config.yaml
n_head: 6
d_mlp: 512
activation: "geglu"
init_std_qkv: 0.04
final_lr_fraction: 0.0
seq_len: 1024
Each number is 128 + 24 x the weight over its row's rms, rounded and kept within 0 to 255. Layers, rows and columns count from 0. Numbers have three digits each. The size before them is the row's rms in percent of the matrix's.

# layer 5 MLP gate, 512x192, rms 0.0593, rows 184-277, columns 96-143
097:104163137187163100139107092091113127128098129181129132130124146138132161156110118139136105100075183103141150148159092124115146154096085134156114
100:129092115115108104165113136135113144095138128117133159140136117124120109102099154120151146069114099157092157136118112153175106094154113117117132
099:118126151141123133107136090144112154115093101179118109141164122146094160149171147080134110123092169134163116124113152135181121119120139133132142
097:165131095125115156120139141134177097106150169103153145116122137130056140125101164121135160115116150169093140107164119153141104134138082150133116
106:118120127163115117112130137100095111155157094130128116114134129169124122115141139155095140141152116127147177112117151123155102102149112129175135
082:143149117141142115135074118157141176106168132143098115126103113118149153099128112109127136136158163098110124081164155096130141145150115141145151
097:117154117140140132143117124125160169142103120121114131152136165082090127162121124161138117165130148150109116152164130116149138078089149134113092
102:132147125101118130151161148140113130151119136134121094111123134113124106107080168116095162147148104067171139139147114130105086118119124165118111
101:141098115130141116147098167122138145143121135109135154080161148147094159135158097157125124166135113148145101108080131111125157101187104096129143
101:137153146127122088114128096096178117163162131135133092123119165100167135135097145128131111154126165154140120105104158099136117151113114145149106
108:078129142171116130110114125120128140074184163117156128110091188129188144102129115142125106121151165096166130151126133155117132077114112110159139
109:113152149136086106113111138159102105105117144132127103156167086091099132145117129114118110127135167082095143096156138147137089174144127132165119
097:148093109116149105140148131111151120094135126106147120101082108190171124109121136137080130134116118100164155091105117093141161132162117142128128
100:127122154119129147106126118123130157106124202144148142143133123103133070100159124085118110130148135132154170126146152119118128153119138137089155
099:169143119127083119166160141151120117148165130120114109173119150144109105111110113136186125138104165173157141138174138104090168118101150177113121
094:122125122079165106110113125110137119142133154107126158145156148132092115086111161125120096135138130066172169145156121123114119128141134155131142
098:139156106094136158106116130145153126100115104101100144127165133150158145128088151128131112098182110167146127094154107123123084139143119131091118
095:125119133127129129101138134134092125158102093131136121136112139090142127155111141131094139064106119137148101109064148125096133131147130114128142
100:151122179114123139159137130115103145148142112226101136144113109124143147090135092140141110137137147106131125102129167082113141115131137164089170
096:109107110188161124150113143094120113144089119126132147096114122112148168115111173113126149125119119152157116157104147140105126155162150121139114
100:104073130130104161139134092103140117124115111120137138117111118101155110166111121131129103112152119151148133129076135113102114130106140155132145
100:131132133177169120077120112139115085182167112139110134143174132121161156086117150132121122088133098150116132166103132138090115163084103113113096
095:140155127125141160126114144152088111096091117145164124155115122122165151153096187092089136167085070144126171127086151111121116132168111147140143
094:170120178148122126092091119128176139115127177098203129102103147127139111172129190153107128131097126145114100145157135107136128152133176169123159
098:141123103161111118160173128110155171166141136139095134155149142107085159130113133125119108170130125141110131178149119076157121158119126151103127
096:144146123129141159102099115088111163141140129142113129139174151112148119152153143072127149148130079115131125141156097148103138075161126114130160
103:121141118153158116131154095118119112109139128125088150110100149151095122171136109101111118149140095113147190102174088151120121126110090107071160
092:145132137124095091143111115080102142113097140099138145068125134140104116169119144146125066144100129123124113112113176139128080143160107155133118
089:092126149102111119109110149120132107124115179150132152132101121110165126128152125168112090150108124140180123100164177145110132145110181133142131
091:134120092140130099128129115169087109144121163129071103169145137147141103128118099099132131164115127151134124133080090128124091092150162130172129
095:151168134134178163131145138067135164153145166128172093118111100128134114153112144120137091134144101098093131194134117167149082092178144120148113
095:140154137151111107179133106140120097109129163147184127152121099126186140149155102119153128115145113111088113083122160093133124167160129203110144
101:132117139115118138149130120175117109124087128137102087132146086116165116137144105132138124126134146100144156077132129115117158099158111157135126
099:108127144134118086107115177143156139103078129124142101134148168092115121137098132083134135136135146133138104104124157080162130092110150134090159
100:056140126135125109096133138121156153104151136089105143117114097126141136102135115087103098122159106079142111107135129122153151123125189140120134
113:106089157140139133122141142151082171121138131132116094114102108166136128165111144158100130105115135151139128153107121114126125155126114135142131
093:092120129147154109126177127123132089093146182118156135102151127143132102138121149202114115098140134150167129161145115084150139141098120155131135
097:068097152127112131116096113110158147156160083099154119145123104111122130074136127152183134119105138147169133123136151078087105105137158147092139
099:112152113153125126147123089236138076138149154114114124100108151132100104097122114145113150127164102098080114128124124141122110095077142146135107
102:106138144083111113150065193091153114130134111145125110111091112085152163115105151115125111137090131129116087132124131126148122143147100131140146
104:125129122120087125114120143124139136126163138133132150111157107157153118139155129167111083151123113102079114164164150124130154137121141128120162
091:151157142113137078129064147147112120134145145106137163145135129104147144156136104098133142137093182138126113128103128117160144131157107105128095
102:125139082110078114188118164122099152158135114149144128161131152128130153144117118144100129095088112155148123144114117124146139116122118147135111
094:126154100147067129155128133089177139118156147086140104092117149104115096144114156170114130107128042132101108130159160141123116123128141150122131
093:141137103106108149159143109099102073115114127168147176110144121147144118156175141146100127188137113156134097106109085169119113136097140113109088
093:132126135138125099159147095129150175135092135118130156122075172139150133175137110145153126131099145111195119140123112126141127137086126086155147
108:146169181113101134117130139126131167166152122094142121109108122142141136087117171183131126138179163136134143160135123177088127139170136149123117
107:122095138088075126131089160148116122119089118132095143138122104117125108119088147133104094126107133116122134181140151166119117137136148108137132
103:108130097130081126137113132077102172078117165150161156126089127133126124149130150126080130119148134105118164099128131126119108091110137102135127
098:141138111164144128091102107119078125109135062115106169131118167120150110090141121124130151147131126116108091127141142110140116138125135121148110
094:172125169113132102083135131119115111137106106172142127135110114106078189149122158159103165119142130108150169130151093144180156181111120141127151
097:148165168106105096153148102110145145128117182138170147133097138128094122171139128154152113109141115149121106131150138113164121137148137132122150
084:113103174154144132141131131126135123164116097090109099102154146103115141109139104111128149132063115114139127152114098106158129109133148171127151
100:100184140134142093088108130131072129130118145162137120148151134125114128080171133092155162141079102114157137123140129134162150129119093136128142
100:108175115166104154145138170124079122129169125101104144152077107157108118114137128158160122105117104111111120100110094123122170110158142180117111
098:114148117175128153119110126083135118104128147146135080121118119147106099075093147176117159113148143165120136133113161102131137148139099134097145
099:129114152177140115122091086129111130181169137122154132171128086112130183095121145113166117149110113114133134135105119165113092158182102131148157
095:129116144187150134145157159135146139114127119136133127147137133143133167146103111180129096142135110093171115112118069145089083136141102106152138
097:139133135181125090119117125100143158113148143114147121148090114143102172131130115159090144104120182148129139182102153078133161133128131136120150
097:122123100107123114108111163114110125108102110126118116109108152102097123124150136122192112132150121113148140116156156152160155101138109105151136
093:141174144122104106157149153136129129135111141130100133141129147148178089135119129094132123111139087081129094071078147127146167127112122116160121
094:112179161078111109165109160122143200108094114097109178126120153107157126107139115168138130140156084142090106115105144156108174142139161122116121
107:143134165104110156119125095121133154151132143104132128133136088139130146126078133122093131119158123146126137149195114170130095136171156126145115
096:156097115129122120134122120146147086103147148091102170115133152110138109164138120123112100097114118099132098133161102154137186112112133107160111
094:102128162141098118089094127123129120140131163073118120168146140094156170141138153132079122156166122087093148128135143180138125092124110124140125
093:159084141135156130151077081128114191134116127127163117154076163133140148137136082124132102167110162126105106106126149185123138131118108087101163
105:139144137164089152110099141118105129137128129121108146103151194116148110131125131106156180119153086104174139092141160106133099095111065120110074
097:157104092110162125149124074153088156182108148118131098167112142144161169119126161173144120067094129127117112071128108137121139110128144137134122
098:149143103138131155162115169111132127117162090097165124167129159134115170110085136142134106110118106130099162163119081167150165103115133116145152
093:119132154105124119136105085132120124147105155158133108121073118166122099111157141149161134103077147125153087130106115140150126105125107144136154
097:109143152102118132107099117144136116063149146125130132087148157136114131101128097132129145132103085138087071130104161133100155101127148134114121
088:114131133132160106113123151166118134094169154129148154160084096103144144191113141136136159153109154127183140135122159158160136133124168087143101
101:100122148095173135128136097113169106073164120102087086085131134124150110190116098115143084142122146138149178105094111112167118172160117119181107
100:145122163124084098139118121126118093094140122147144134133117139148113188140163087113151144120098124143142107127108097119108085110197121101146117
098:086116133101155147141073091132154169154111117095153176138163147130165122097111101151098125132141149080066124133123167171158133088147128096099130
098:110138125097109169137133083122126071109117166172144152167148123085129088146160136124062115164104117134121142152126115159130127155101124084118148
110:158140092130134151138127149135115057184148089108123117146148072135138103158124154130137129153113123080142116147112094111132124129122179103157137
100:099140108167101156133159141130123135144109167112135131118113145144152173111100084109130129117136053144192167137125134141129108135116156130070112
112:135129111129135150123149128155151122116120181131107077138157101165147150100097121126128128146137132136100137152137133141146083115140123149152207
098:119095150156121137150091177109091173160087164111116101122140128098134134118110141120136171136128145164133115097132116112088142104147150159071150
098:117142139124092126121137118144091142154099074092147138089165094151137145092163125076171111137171166165134117124105136125163125137127106138139106
100:107164141100157150107131104097161121120170128173130147143114114150120113112171119117149140131149149134145089159143098111169158151103099101140155
097:121125098119120155144151093104178126121128152135126115142141116076120114195096114155109116121118099134129130155163171130119135121129123079132154
101:166135134131082107173092128126096080147124075146142076095118132117147138135130132120151160131145124113153169131095122106168104154130113107099096
107:151150108134107077148129125153099128143125123122156114129132134142136145146114143102137090127180099094148111142132185117098162136125112148099144
099:185148107113129112129083137091142137088111124127142140136109128123085105113136109090126161115109130159111082129073131146121141121121111092091137
107:092154129099103127105132096145153097128098145146111111124150070135121118096130128115181122115154068140132134099124138134157128160151167132145116
097:111150143156106158117145160137112127119153166154115130176123139122142099126101122129141142101122106112144166110115082190107103127090119176132122
094:131139102107126120088124122124156073171140156119157144129103133157147127104111116101113142094098145146142149092164132124172152119170098128113117
100:155117116155166103123148151126122138134109116102102140143106126127133135081158129151133168119156121117142141139121091142096149134132128135149075
104:126175107134178115149125134126142098144125132125160127185109145137139091124158057140135139106139122160112109128121151081121162126130133142171150
101:102171137089105113126098118111124088127141137116119133110179178148157147128096138180104091109119107099123163114124092120117139161129126124130098
105:143106113130137112129084135155152124122147117077154190111127132143140130097136103117144053097122131146128122111138158129095133102155153134129144
099:146096108135156118089102176131125116147139123156093077111101132132133149141130113135182130127125145142146127120143121123114124134142144134145123
# layer 5 MLP up, 512x192, rms 0.0551, rows 184-277, columns 96-143
104:159175113153146158153127154144126132128152136117124096173104122157156138110104118114130113150175119127142123106098213144170106127124105138119112
097:125079117137088158164109098125112122161113161111120148130104139146114097135132124148142092097127124099124087141076142112115111098113122103142133
102:096140144116111133128137131092134179108098148164114097144136157100131159124097119102118113145153125101122110116181194176139160136093089118142131
097:103116133116111142122154133127131159118161156123180094128112103132139158138137099077059116134161162143118083128092138137113163115145130101118167
101:100103155144147144118153148146141154121143150126186142096086092134125112136064095154150092145179139144165088166090149111094106124133130117114164
093:168139128112176145164106127122120135088172106141140120115157127155147120124152131121121116148119128116170150135100165132152131100115115109154151
113:128124133134133137137114133135172091091097121172125130132165102144113070151124136173125126131148177139173110177112127137127151120143093168104168
099:120157107127122138121073111095140152112100130128121097144152112126168137139100110139138112120111155138127149150094139098111116117094150076118122
096:119141073158147165114164112123143137125118127169127118079084148094138145108149123108086123173139147133153120178133131137144116126129119086115123
100:120142141135105094125140153117138144137125130112137145109166115112136139146077113122151129143126146084130124098147104105125130075108129145145089
108:118121121085131098160141118110153131125103106142092133096125102148111140122096155131159119141120119107122074125102146111077091086151160100137134
100:103121078145137113105128150123147135137144104124131128089107164162126090080209114108122084163130086153156143142114121117143157159143118106139140
100:131098111107100145129133109153104138106140166177122137163144167122094096088138130128138112123129072155154141114123118129165111144098149112118126
103:084132101136132128105116114111118156083152159143102138132141140113110082122131140164162142163130144109150137115138135123149092151158161151158160
093:122093115117166129164078126125136101172122121150119145097134108137178176144142156150081133151106150128119091128137107160129112129148130082110123
091:141118122172146159111127104106152160107114145156176137125126121178156104151095130092108150114139130163097114158103116107133128118129149135140133
105:124118146126135135131102083120110122133102104106132135130107131094113172097112144104092161132125140123113150132173124121099139127069127125142101
102:079131127095116057137101160100110126154140118126138128120096143123102153109118163097090134140124122111115148128158131160119133112156132138138089
100:117124111118096132120130133154140106153096128118116148147141113131149128147132150136127131144184123065130124145094110123077114123154102167144141
097:125153159123127169134153142136108171109134176134122137095147173110089139124125097126144162132166136107130162124145149111146127059100099111142119
098:119126105132115115094124135115104116095120072106151135145129146111152132124137138135149117154072105156137166101151155133108103122094148100151122
101:118144179127147144146072129090163124156116130156129108143116126107134155146137113146118125167060145138108134122128131198147127133152121119149146
090:145141164077130125166161112118158120129122115106131148106088146122133125149141132099107134152164126143103132120113175148129192110136094093075119
091:110180124137160122142111140100119090137178105117111102143110133120135132101171165064105104112134135089124100125100162133128114169178068095113144
100:138081149149138151111102150119124150116176178134116091121156119155140079120132122111168093111110114134146138089099133096146150151152122145095140
094:118103118123147137134152119161130086133087123140129131138155129133118142142183144131144139143113135108118081092125125167158111095119121137120159
099:134110128146152162126093090135113122118150094136138147140123120129124108101141177118129099103084114159092117159124125117142102128166096161150136
100:119103168072115127112113109108115107126140130125136102116102174115129092139144096086125085127143144177127130129174100127103155133128136152116120
087:128161155159125130138112131144127142152131131139092101154161117157083105096146121099114162104110120086151151113084132125115099147159139147155122
087:117115166097154123123139120159086146122150091079148101145134158131138127146161130159072105112134160106133134124149167163122137163136142104099112
100:152190142093118169126130136124067144085141123154167107133135130140177111136159184133122137150118117121114092126159098143134106154135133117113115
096:132183139128108107133114162117101171117093134121111112136150137122157122171106136145097123122132137140144112153143122176151123159102123129121123
107:131177123133139122154117159128164137120114116153143119126102113122089106121118170135098159120126161122140165119097106115157148118148131114122099
094:171137084137102078145163126156134159122137146093115132101103130152115167148145164152153134157132088106147148135144145141121115133142120135171179
106:126078080094117124088121140142118148129179139101156129189146099090129091106159108091133135093150136114112089076114115081155127126120126154143130
113:139127144084113107101128139087116122099137096104121114161139142097115168138091187129129118109102148155135129166144086118124119165133136177145141
098:114122120116074133141092119127126107171164112159158126126120133137101107114143144107173099143092148066130112127108134107113138122099163138137138
108:121121103138102144115142115112101178127138143161154123111142138116090151114134087132119117123082127123169149108162138069108118132073109117135114
099:107096126133135117103173076116132107163118123112149144138138077152109132086132145141100141116096095133112118140099139153149131150109127111130125
099:114126134135147153116148116145146126140112134141132122128159147115087148121131084109129134121147118102189158123145086149111129105113088158100113
102:125089143118140127090139162142163123132157142118130112145104153149147149128117145103107085123148138129121119107151133156122156109117157102128134
093:140102150153114060111113126119138138118105155164125136151140143146096111116108115094121111134097131148121112133137159168161115139185105151102107
098:139130141149131092111149134138164108147116106148142135072157153172138126113144078108136148120140088105101104114109098086107147152105164121116161
096:135123155125128148158145126151124148143118123145124131139092134150100140158103146137167117152174073119109108150135078102104159108142115146112089
099:121090129099137150115162119124136153137097131125117160131120165155124085104111125163154124138115125154091118124132149107111128147103118159145125
085:127112143121154121101178135142085107128109122137156154140166095142123122112131120114087130122139124146149157089134128149133133165112110155127144
102:121119115084128129116150131143137116159147120135112133157125155160103119114129101152133122158159117121147142105205133126109117123102136192155094
097:161147117130118171125108088104125151128111140078162091097099169147146162112107154140175102111107164127126149106139121119110150095148152114100118
101:172086078129164126118117134089124108094157103113150163108121121151152132147142096160126099122144116130132144164140126125148142087092130108115125
101:132117123097136164140166102122081133093071130163129142100101094166148162119137152133160146108156110108133128134135113103109149128147139136093065
095:127126076187149105128150104095096155153133148130155150137091115112147092113121144118110086130125097136093120141156130094133180129101118106136131
094:150108126120117188125096106132154075172166115123131114125137125098114148142109099137129133159168104111114130111143118100133120129103154111147169
089:167068112116133108133128125154127154117150146129100143137142106084128128103142129107169161093118120137162164136119137133188135107168150149134142
103:142129101156186104147098126099128141148147109140121128121072080114141126166101171128177109131079150127094089131110145154100155170127118119118161
103:113130143138116118110111113137108120143077143126156127164134090121118134142110099144162139134114114124152129093167166148104131149152109130129168
097:112105141182117130132130159164137173119143173109151116138145103149121131139115144127138127068145128148144102155099133103106114162121124136137145
098:149135116127139178102108135141124155089138112123126164100163141105141113126145155135171154131119153112140127153107149116106077147124130113111099
092:136117139136126125088117113093139146122163100107135143119140091142097128123119149148067164058137098110111113098088142078129112132093141117127179
099:121173090115118103124150164096180094154132119126138097092133100141134132170170093117118110090135107129099116138123141137128181124116157121106164
099:111166138128134131165116104096160123150146091165141133131143146161161153138112155097163099125136123148187122116121134096160104145095119116146134
098:162173144150156109119184111140106123151115130104124166098138108106106116083129133131077135093079132098118134150148160178125121104121147123129123
100:126128083147152160100124182108141119091143131143110100149134122119123154117148140099154109097116116107127101150149133120112109081147071162094092
114:118078126084126134133115110109100117143139144107116101164124101118068139151138144132142124129131135140157129143107131164120132099105120133160125
094:145141161120153109157127096115123178127151164126109127094123104122106074107112145106127102125152152161116107155154116168115129067126119126079135
097:120161155103080108114083178115085142096156124122125134120097144122133143132142142156155125135110096117088121137121115126130131132096113158129094
102:133142126132110122116098090125119125147132152124134120138161126156148148131166135171144065139129107146121088131101175123138121124129110130144151
098:147077103113137090130147171114167133128156154130113136128133109092126124112131146151137140121138110153150127115143145141113156122142164089136106
094:148087138123176185118095131120124126112096132129113131142143109157144130123114130121145115114125155118157142089129148139124133145150136101139108
106:175123105106117135127139138117119144141080105120154114144153167140165144127082151146126153110109134142111145112153110130108072082169103105175149
096:107122093111121134115120165108138129138125132133154130094151104115128095106139145102124157097106109114140137090167158119159106147122102079075127
088:132115111119131100099132113129110134121126125102131162090115095124133140151185132135119088144145093129116101103106077076094128135098124134094098
089:098181148153144116125118085097151083147102117159102122136148142104104079082173145085141117113145150118124154130096102125152129111132152171116147
097:144073161122136115116143143133120121139134160139160132139116097135115148170136159071144137105102147155145105092156106152132062134121141126136140
104:140150151095141106126128187099124133120112133155142122126100102180139115144072131193126164129137105108174176141089143149141113122116058152152117
099:108133144122124145110150146150167098080117126106115127095153112150138137139157142134141149090086127125136111113130119123091108152124090116142185
105:146118104186121064126125127115128148121139174135130142153109168122103106080132183115091077134130114105143118141115120104110151158094107125151159
109:118162114097121146101076167137107128122107123113071125131129147131136140116172094132115099082120176139108149135116079137130103132147114141142158
100:177089097122111156156145167142121111119160145141101137143087116165154146117116141107090119156140135129138146140103125151150126152129116116136122
109:134074199145141102149097070132126120146097129119145149101102109146150134151135111105144113155116122126166153082113149112129104104134112143120112
093:096109140114134151098108105119134125088132062111103158102084080146140112130137129112137076128100133082137148126132163150116100144103113129105151
099:121121141109086132149129125151133127111122096103114127093134161135129160129131153162132138101099131127105105133107114148151121136121095167152107
101:133149100164118091164071179129113121143101127103145124128119157123167095114170088145101140104153161129084094136167156121126119096173138111141140
098:098119121125118175127129111103111149115150066102164077130120082128119126129167163123147097146138098140107135079103101144161121125113163141106160
103:112131135176133118155131136151118165114117189087121112147164125167111183117130118128114116142126132145148132153102141095159125157137118145158111
099:099101145130138120107132122125143141160133178102112148140157150129102107081113105124126145101115094146151150152167141141143120076106160118192113
095:089143102119131121151122085115175174130160146156127147128067151128090141141124121126111063128128100100116141116098104110119146139103106172120117
103:130110142130151094140114108129127187150155144125110135124085128141151085153102157135111124151142120135149165130101158142110125097125136091108169
097:111139157167110122091122126108105129159167193128126107115127126127142150135159095164123094094132123106173127145166148092122171132127151155195066
093:106110138089126156144118150116118117142097120194106126141147117151143153127129149114102085097109134116129130108146138141126120150146151123145136
102:094122148103118106102142117129119185134105109103130155141054106124132122108115124084098157132125108099128138137095120137126106111106120114114158
102:122127141089148148157114100107148121117135097115123125112114134115121126136151160106135073121144094169123073098135113147160111096107152097140119
089:133152143144089150126113104094125146143090158135125135120143134104162167120171137108154146137105153170099117115127130109154125135119136090081158
104:161125110123094130143133090142120136123126170113149098149135143082105093136111137107088095154098124114123115136144095115131148162098162139155121
097:110130102122131132148146145117111119113137176101106121115151109106117145150106078139124166128101154175119064119139127110112167113121160116171139
# layer 5 MLP down (transposed), 512x192, rms 0.0573, rows 184-277, columns 96-143
101:132147134147154120165109130109153160106145135141133102144141134116075170098109188129130081144115120141159129154132129151124088134092116153131125
097:119079120139109145119140123095110103141097107134142138162124099109099124155137151102180111078146134149093156149163115152106129089162110129117138
104:158149121129120159141161135104162088125130169166167184102116113110119160120102137095136116112144107155161123130099148159142110136123156113104097
105:165144134121113104145163129107156128143126121125122109137129118142116166083110136053080158131129118110110100140110146161115177150111166136170172
108:134102089134117142080115165156095182168097111151161160091087103143115084108097131157128132160129155135113089159135113127096070117147170124110148
094:083143095150122105138099053113131157114122155133111133166124080150100122105124117129161149125094117123129157095086122132093158090124150093099171
097:152119113146145083124159082117063149153145117182141134122155116132151117121140140090135140118126145129068145109130090155146129096146135119138147
099:158126141114123156132160142131147114059126126150120135112142139111135139155106179142134148089149175111131134098124124095135122129164106163124115
104:111129073126111127106109115165131123136129149122129093167085111092097115145184121169124152129140071116132145146117167099120105096153110140142122
101:151087132146118125100152156143100084073112113111175141133093097109112157088167128141125125119128130128118120138122153140123144100183123156129102
093:106129129156119108146138141158165116110129085154125091122127113125178128122162139101144146103126164117155136103133126141147122152150093166132142
103:154119138145132143106138170138109098114106099160128165133097148119093111148137143120090082128144094130147174132162155150123132117147154103153110
099:111137112168174137112132114153137153163139077141141128131109099095156126161148125131072107158115154108117112114123099120098144159140115155184155
096:140144133093137097141135149147134112130145133165130163127114117132130145138142163129089173127095119110144160081141093106131166096111143133090105
096:112148123133112142147161070140151122144135109106085114110105112162135129137079155175103148103091149105152098112116120129093131110110143103141117
092:183139144150149087120070104129170144128164101068160109142108124148157140152127128087151128104112131096124153115087156141122116115149125163170129
106:134118145158152131111093160099122103128181133142136189127156147110118178128120110173144118155130112120100118117092147153151117121135133154102106
103:147112144107140139109113122123134129109132086101126125134138103163126156124167155179095065140141133115105106114102094176149109108132118134139127
104:116099159146105111155140130136154123107139134106162102097097146163162143135103117107107091138132111136114131099117150099184097118130122130144107
100:100138172144149119139187140116156110147125150125137150128112143110152138068110126101109131134143124121116160093127170129096106111099112113146145
102:100126114158111122138151114089115148119137155093181130126158140115115140151139073127116114142138071146137172101127164133169113113143111121108150
096:125150112126077095140144129103129143101103089163117121141154109177124139087151116133114132129147127108133112129144143090137104140146159129113138
099:133136120120098142102141109148152121088084127140140104123127146128151095148158122116158113085125122157127153106105111187149093100166081112127168
092:191117119114149163124123106147122153139138157151119145073140117102119160146174135123109172161148093133150122135121116112124133144117123128155166
102:134095127080143137099140111118155130125129154114095131099117140119134111128101093176136127125130171120150111098132126073139105120147176151140102
099:160110104128160143130122140135111131135078158093127135153115120118095177124170144128115145135134109140133094137105123144093093126158186112128138
099:142137110149136158117117134147119136063143109162165149156134145097120154119152094081136133096125134113104142108135132080137116109119088145080112
102:148083118113130071086125099113112150131084160125082152137093118101111100129116123092120141106169162145136108134115164122102123168118139119148132
097:113179085157121100105074144144138176132183144153132108134113135117125081157145160123145113176154138143109161183134144117114131102129138114152153
095:116166136119122091094122085118066142133124130093127106191103127125148087117121096112099095143144135092129120108115098125139125128143151132130100
098:150139134175148130142142153119161165116147150145128112068106096142125086056134134137124110114132120114123117090179106117175127138129112136139131
101:113144130163120113166143148104146112088169074148133150144105122165145072102138148145143136130158126103147128151151099101139148133135157156138119
107:103142134123137102152115131117099130107105122174151122172114134094118090143098124140104108106154161098107145131168126136087117115116084116149134
096:100157146106139115148094085128128082097117140096117143131107103116098120136147144137137099109109109085125059119130083112156125101138114128113138
102:178118076149108088115156132090106118136145145149129112190095078140125121176159142094139145116138093144159123161154112096149131102125148131142114
098:118098116103155185147143147133124115123118123154150154128116093102112102095145149133131161138106158133141136141148113140145187158136150098115114
096:174104105146116160145163119145110143145093090137106119125171124137154122162112143117108135154173136114132124133150119148134109129183112096094126
094:162128138169144093179111125121119123161129162168121145151122111095137136144125197139170158148165110145092126095125112156151170144170135129126123
106:094162129127117140106091111110124128172113091154100128121118139157123167130160153128126149162106117097124154093091147147116139120106167145144106
099:130166112120122094110102155114117116129128128082170112121139118117115095091127182143111120123121138141096103144092103093099151146154215137109127
098:118155105149130107139155142089095132130094067111090152137131162118133143141204129161127084113126165096137129104087115134105163110197106108153132
098:129133126145093140104124134124134098120123104136100125142099168150129151111112108128134115148094152146142138136131163098124086110095142144106152
098:110157145139134163112133118117150134085113087092168112133152109129144133141111094146133088134103110123179117136153151119107094115144132133142115
102:158184084135120158167150071110119167122166126087123115138118167156101129149131111127143150093120115111102126172086125125093119128159125140175130
104:127118139142150127146144132155107159168098079140155107104080129132092121101110135075174138156096166125135148118155185115107146142116103109110104
098:116128137153120127145189098115160133107112157142122112075119168115095098156123107108121095115113122125135117142107186173155116101117151107165162
097:141125085144150137142113094165131130131130136121143137166164125117127160125144134079116136123077118115123112119155074109160138117142129148128133
105:118158110123113148145095106130082136126143105111111147105140110149113102114122097132118095149091156081149152117185115135143142123184125088163105
103:142126130138108156124154125108134088141122127120103108148147133113140131130182133150128148114100164148085136121093141107130159147141156155104101
099:091178136140121131078117129171130178140145125141147134107125127132140125147099094082164180134082148073127146087162123147132085117125135130092130
100:125194148122125130131109164122158103131149115129123067091130102082088126114070123140112124093089160133157114161172127130125121115153146123077180
095:053102116155133165119157148119167119115153076109170146149137121161121117151124103166106114140124142160106143121147132170137104149112152149168165
096:116132144121106206112150085142133120191159156141146178172124106106118116089105118084133111113114125114169157129113154118122101166086112111130170
102:141156136137140080149130121090112090097119100157142077093081077115091131141100145183068121138119157135139116139130092159116130137116155154081132
095:098114123144142164199123070101150102138113107141115109082107116174110138105104132115110139105122180153154127118128160136118145129107156103111124
102:125145092134143147165140120145144071147109153142151096114136158127137118144141143142097151105151124088129102069079175124104137162163105105120113
099:132114131157109096140172145107096147122132116138106165142095106118096121155163123157130118133103115154148121114151110117116176140155170158098098
102:132115128149084144126134132100137137071189141084137146139112097128114123118118102136117142121122126124093119130139117163178140114105158106142170
096:107117122107134173142150144127169132070119140122140175106133127110119125149147180104162162079096144147139154141133114091132120127116099130144121
103:152119141138146107120164105169098126061113135085091101126089138141090120121100154149119135153135126115112114107106147111098157159113177119138115
099:146129150185123095163155125089135141101139109118119134103130149138102144112184093118139140144125148146118117148137147151089138116130112105147149
100:112086128134120122145127165115099152167130146135077133124113087164182103143087125136113093165147119106117118114126158097151167151094107145134098
097:095141150090091136153112135132160081128118125104122157118144101134129088124124132118097110159113103128180136148168113164138106151150125094146137
091:133111125129133150151139132140076082134152129120146111144106105132068147109135119144088141109151109156183126133127171098117125158111104153144163
091:134124101143098124110124181127154118138144097115136111137106102160137128117142140093126089145166081152072136170172139073109159127128124117135107
100:111125137084119168115147121121105142104159137158116144146109074122109153108087151127114125175107124117102141097075140099130168098152125133144162
107:127095136137124149097130117132158180075111164121062116134123099081123149166100095116165159151148124117138125145120167145108122112120125097079103
100:121126135093161133132139148152115112112109147150134093137140096111128135123110106111158108153130095094142115125104125108118135142120159105096161
104:066126146127185153127114134075156113157159111096104099114167159175118104118029148120119178138132152162130137104130146159110146103130105115073103
090:115143112164124157157127143175129106121127115090133123179082134153149165156118088144169099134127164138114109169135117128147171113102161139163120
091:093156144144096136145118102113123122171123104143112102129174162106140150149133163089106110156143150125157150105116124153154105110131152139121118
094:141156149103117137125153124147098125137121115151103122162141086131088158115147116113135163100131108096153103161174141121145141095132181123181135
099:101117133109150116098144145144118120140140149108129128140130131099138143159093105114123176106147110108107086146122165108106092089116157169105131
099:102118151116120151136176132104120150139091132177107110106142110124146117147091113111100118100110116097100093114123118138120136128122172146108094
103:138140148127120105142087141134146144153166112169139136105121109136160122127132144100146119147114138115076114144114100141167124083110143106098087
106:116116153138071132076165140104121140153135122091124131157113144153130097144139113106118129104114128108128129123129140138139100139124123143143087
097:140155117133146116109159107128130108126122108084106080115148155117092117114139137151105128127183145168106131120152127146156097083144075107113161
100:138128116172148167094091123146168080094134171126132180128154116127159151114122130138099130146131141153132099091105134147139131118141148126126113
106:127124131102126129105145102150106132121091146094154124182138115107121088126143123181134084080123110109164131112151129129112114159142100068153111
095:067149112142127135118164139164082109161119121089160152116123182101111094168107152115130138127101132171125117147118107164109133121188141130175136
106:170146116092154118117129145133168124140176099154129140112135140146113150144146115126147178122101162118080099092124119155171133154123135134147121
099:141150124108173137114151136152122110140136107091125150166143094086169089144199139153117110144098137132139115098156161082118122102148105111096136
097:112159104113141165121113153099118098124164094115118129139151128106129115108100144147112127127144125139165127155130116070134140168150132125138130
101:148102132113135157120110107140096130152112126136139124101114169125191160161096137126161116131096098110145115125111175140110115117126131131170145
104:102128074122155153110150091144114124142078146142121104126142116104126152136106095137157138129122122153101150127155089095130089098108152123107161
095:127130114151143116139132133112124079121145120104121107144152154109114151139201117086157150121131117188084108121118104143165148145112136108110082
102:121176137171120105104116092118169148141090109092128123112122082188122172119136109119116109141133132117100146136136104129170147156136156113124156
099:129095135163087141150080164069094145150086169133126112165151163105137119078131131150147100163137086119118133118108121145111097124123129145120130
097:117149130176158172111097152153178138083125097088106118116097145097155129129107140117121128150125102113136076159077095137091080119147125153114109
111:168137113130111112115134099124138138160095107081124127159099129087147159096131125125157115123123164091153098121079096109175118152121116113125130
093:118142147156142107146137146139129127100163117141137105120125156098154168116142092111130163122126146135131135169094184099077127132149109101142143
098:104158131128105124134107103086155114077133100128141117146134143133144129133089152094117100136163151093120095129120124106149142131163155138083165
101:122147122110138074136136138100119100121118092137116144136085126117117136141122146107143163192116172147136131130150129165219129154118098111136137
100:132101133110114076119124110102109176133138112120142122196112137086086151142114144138122147127156149155140141122137144127131120172131151166132141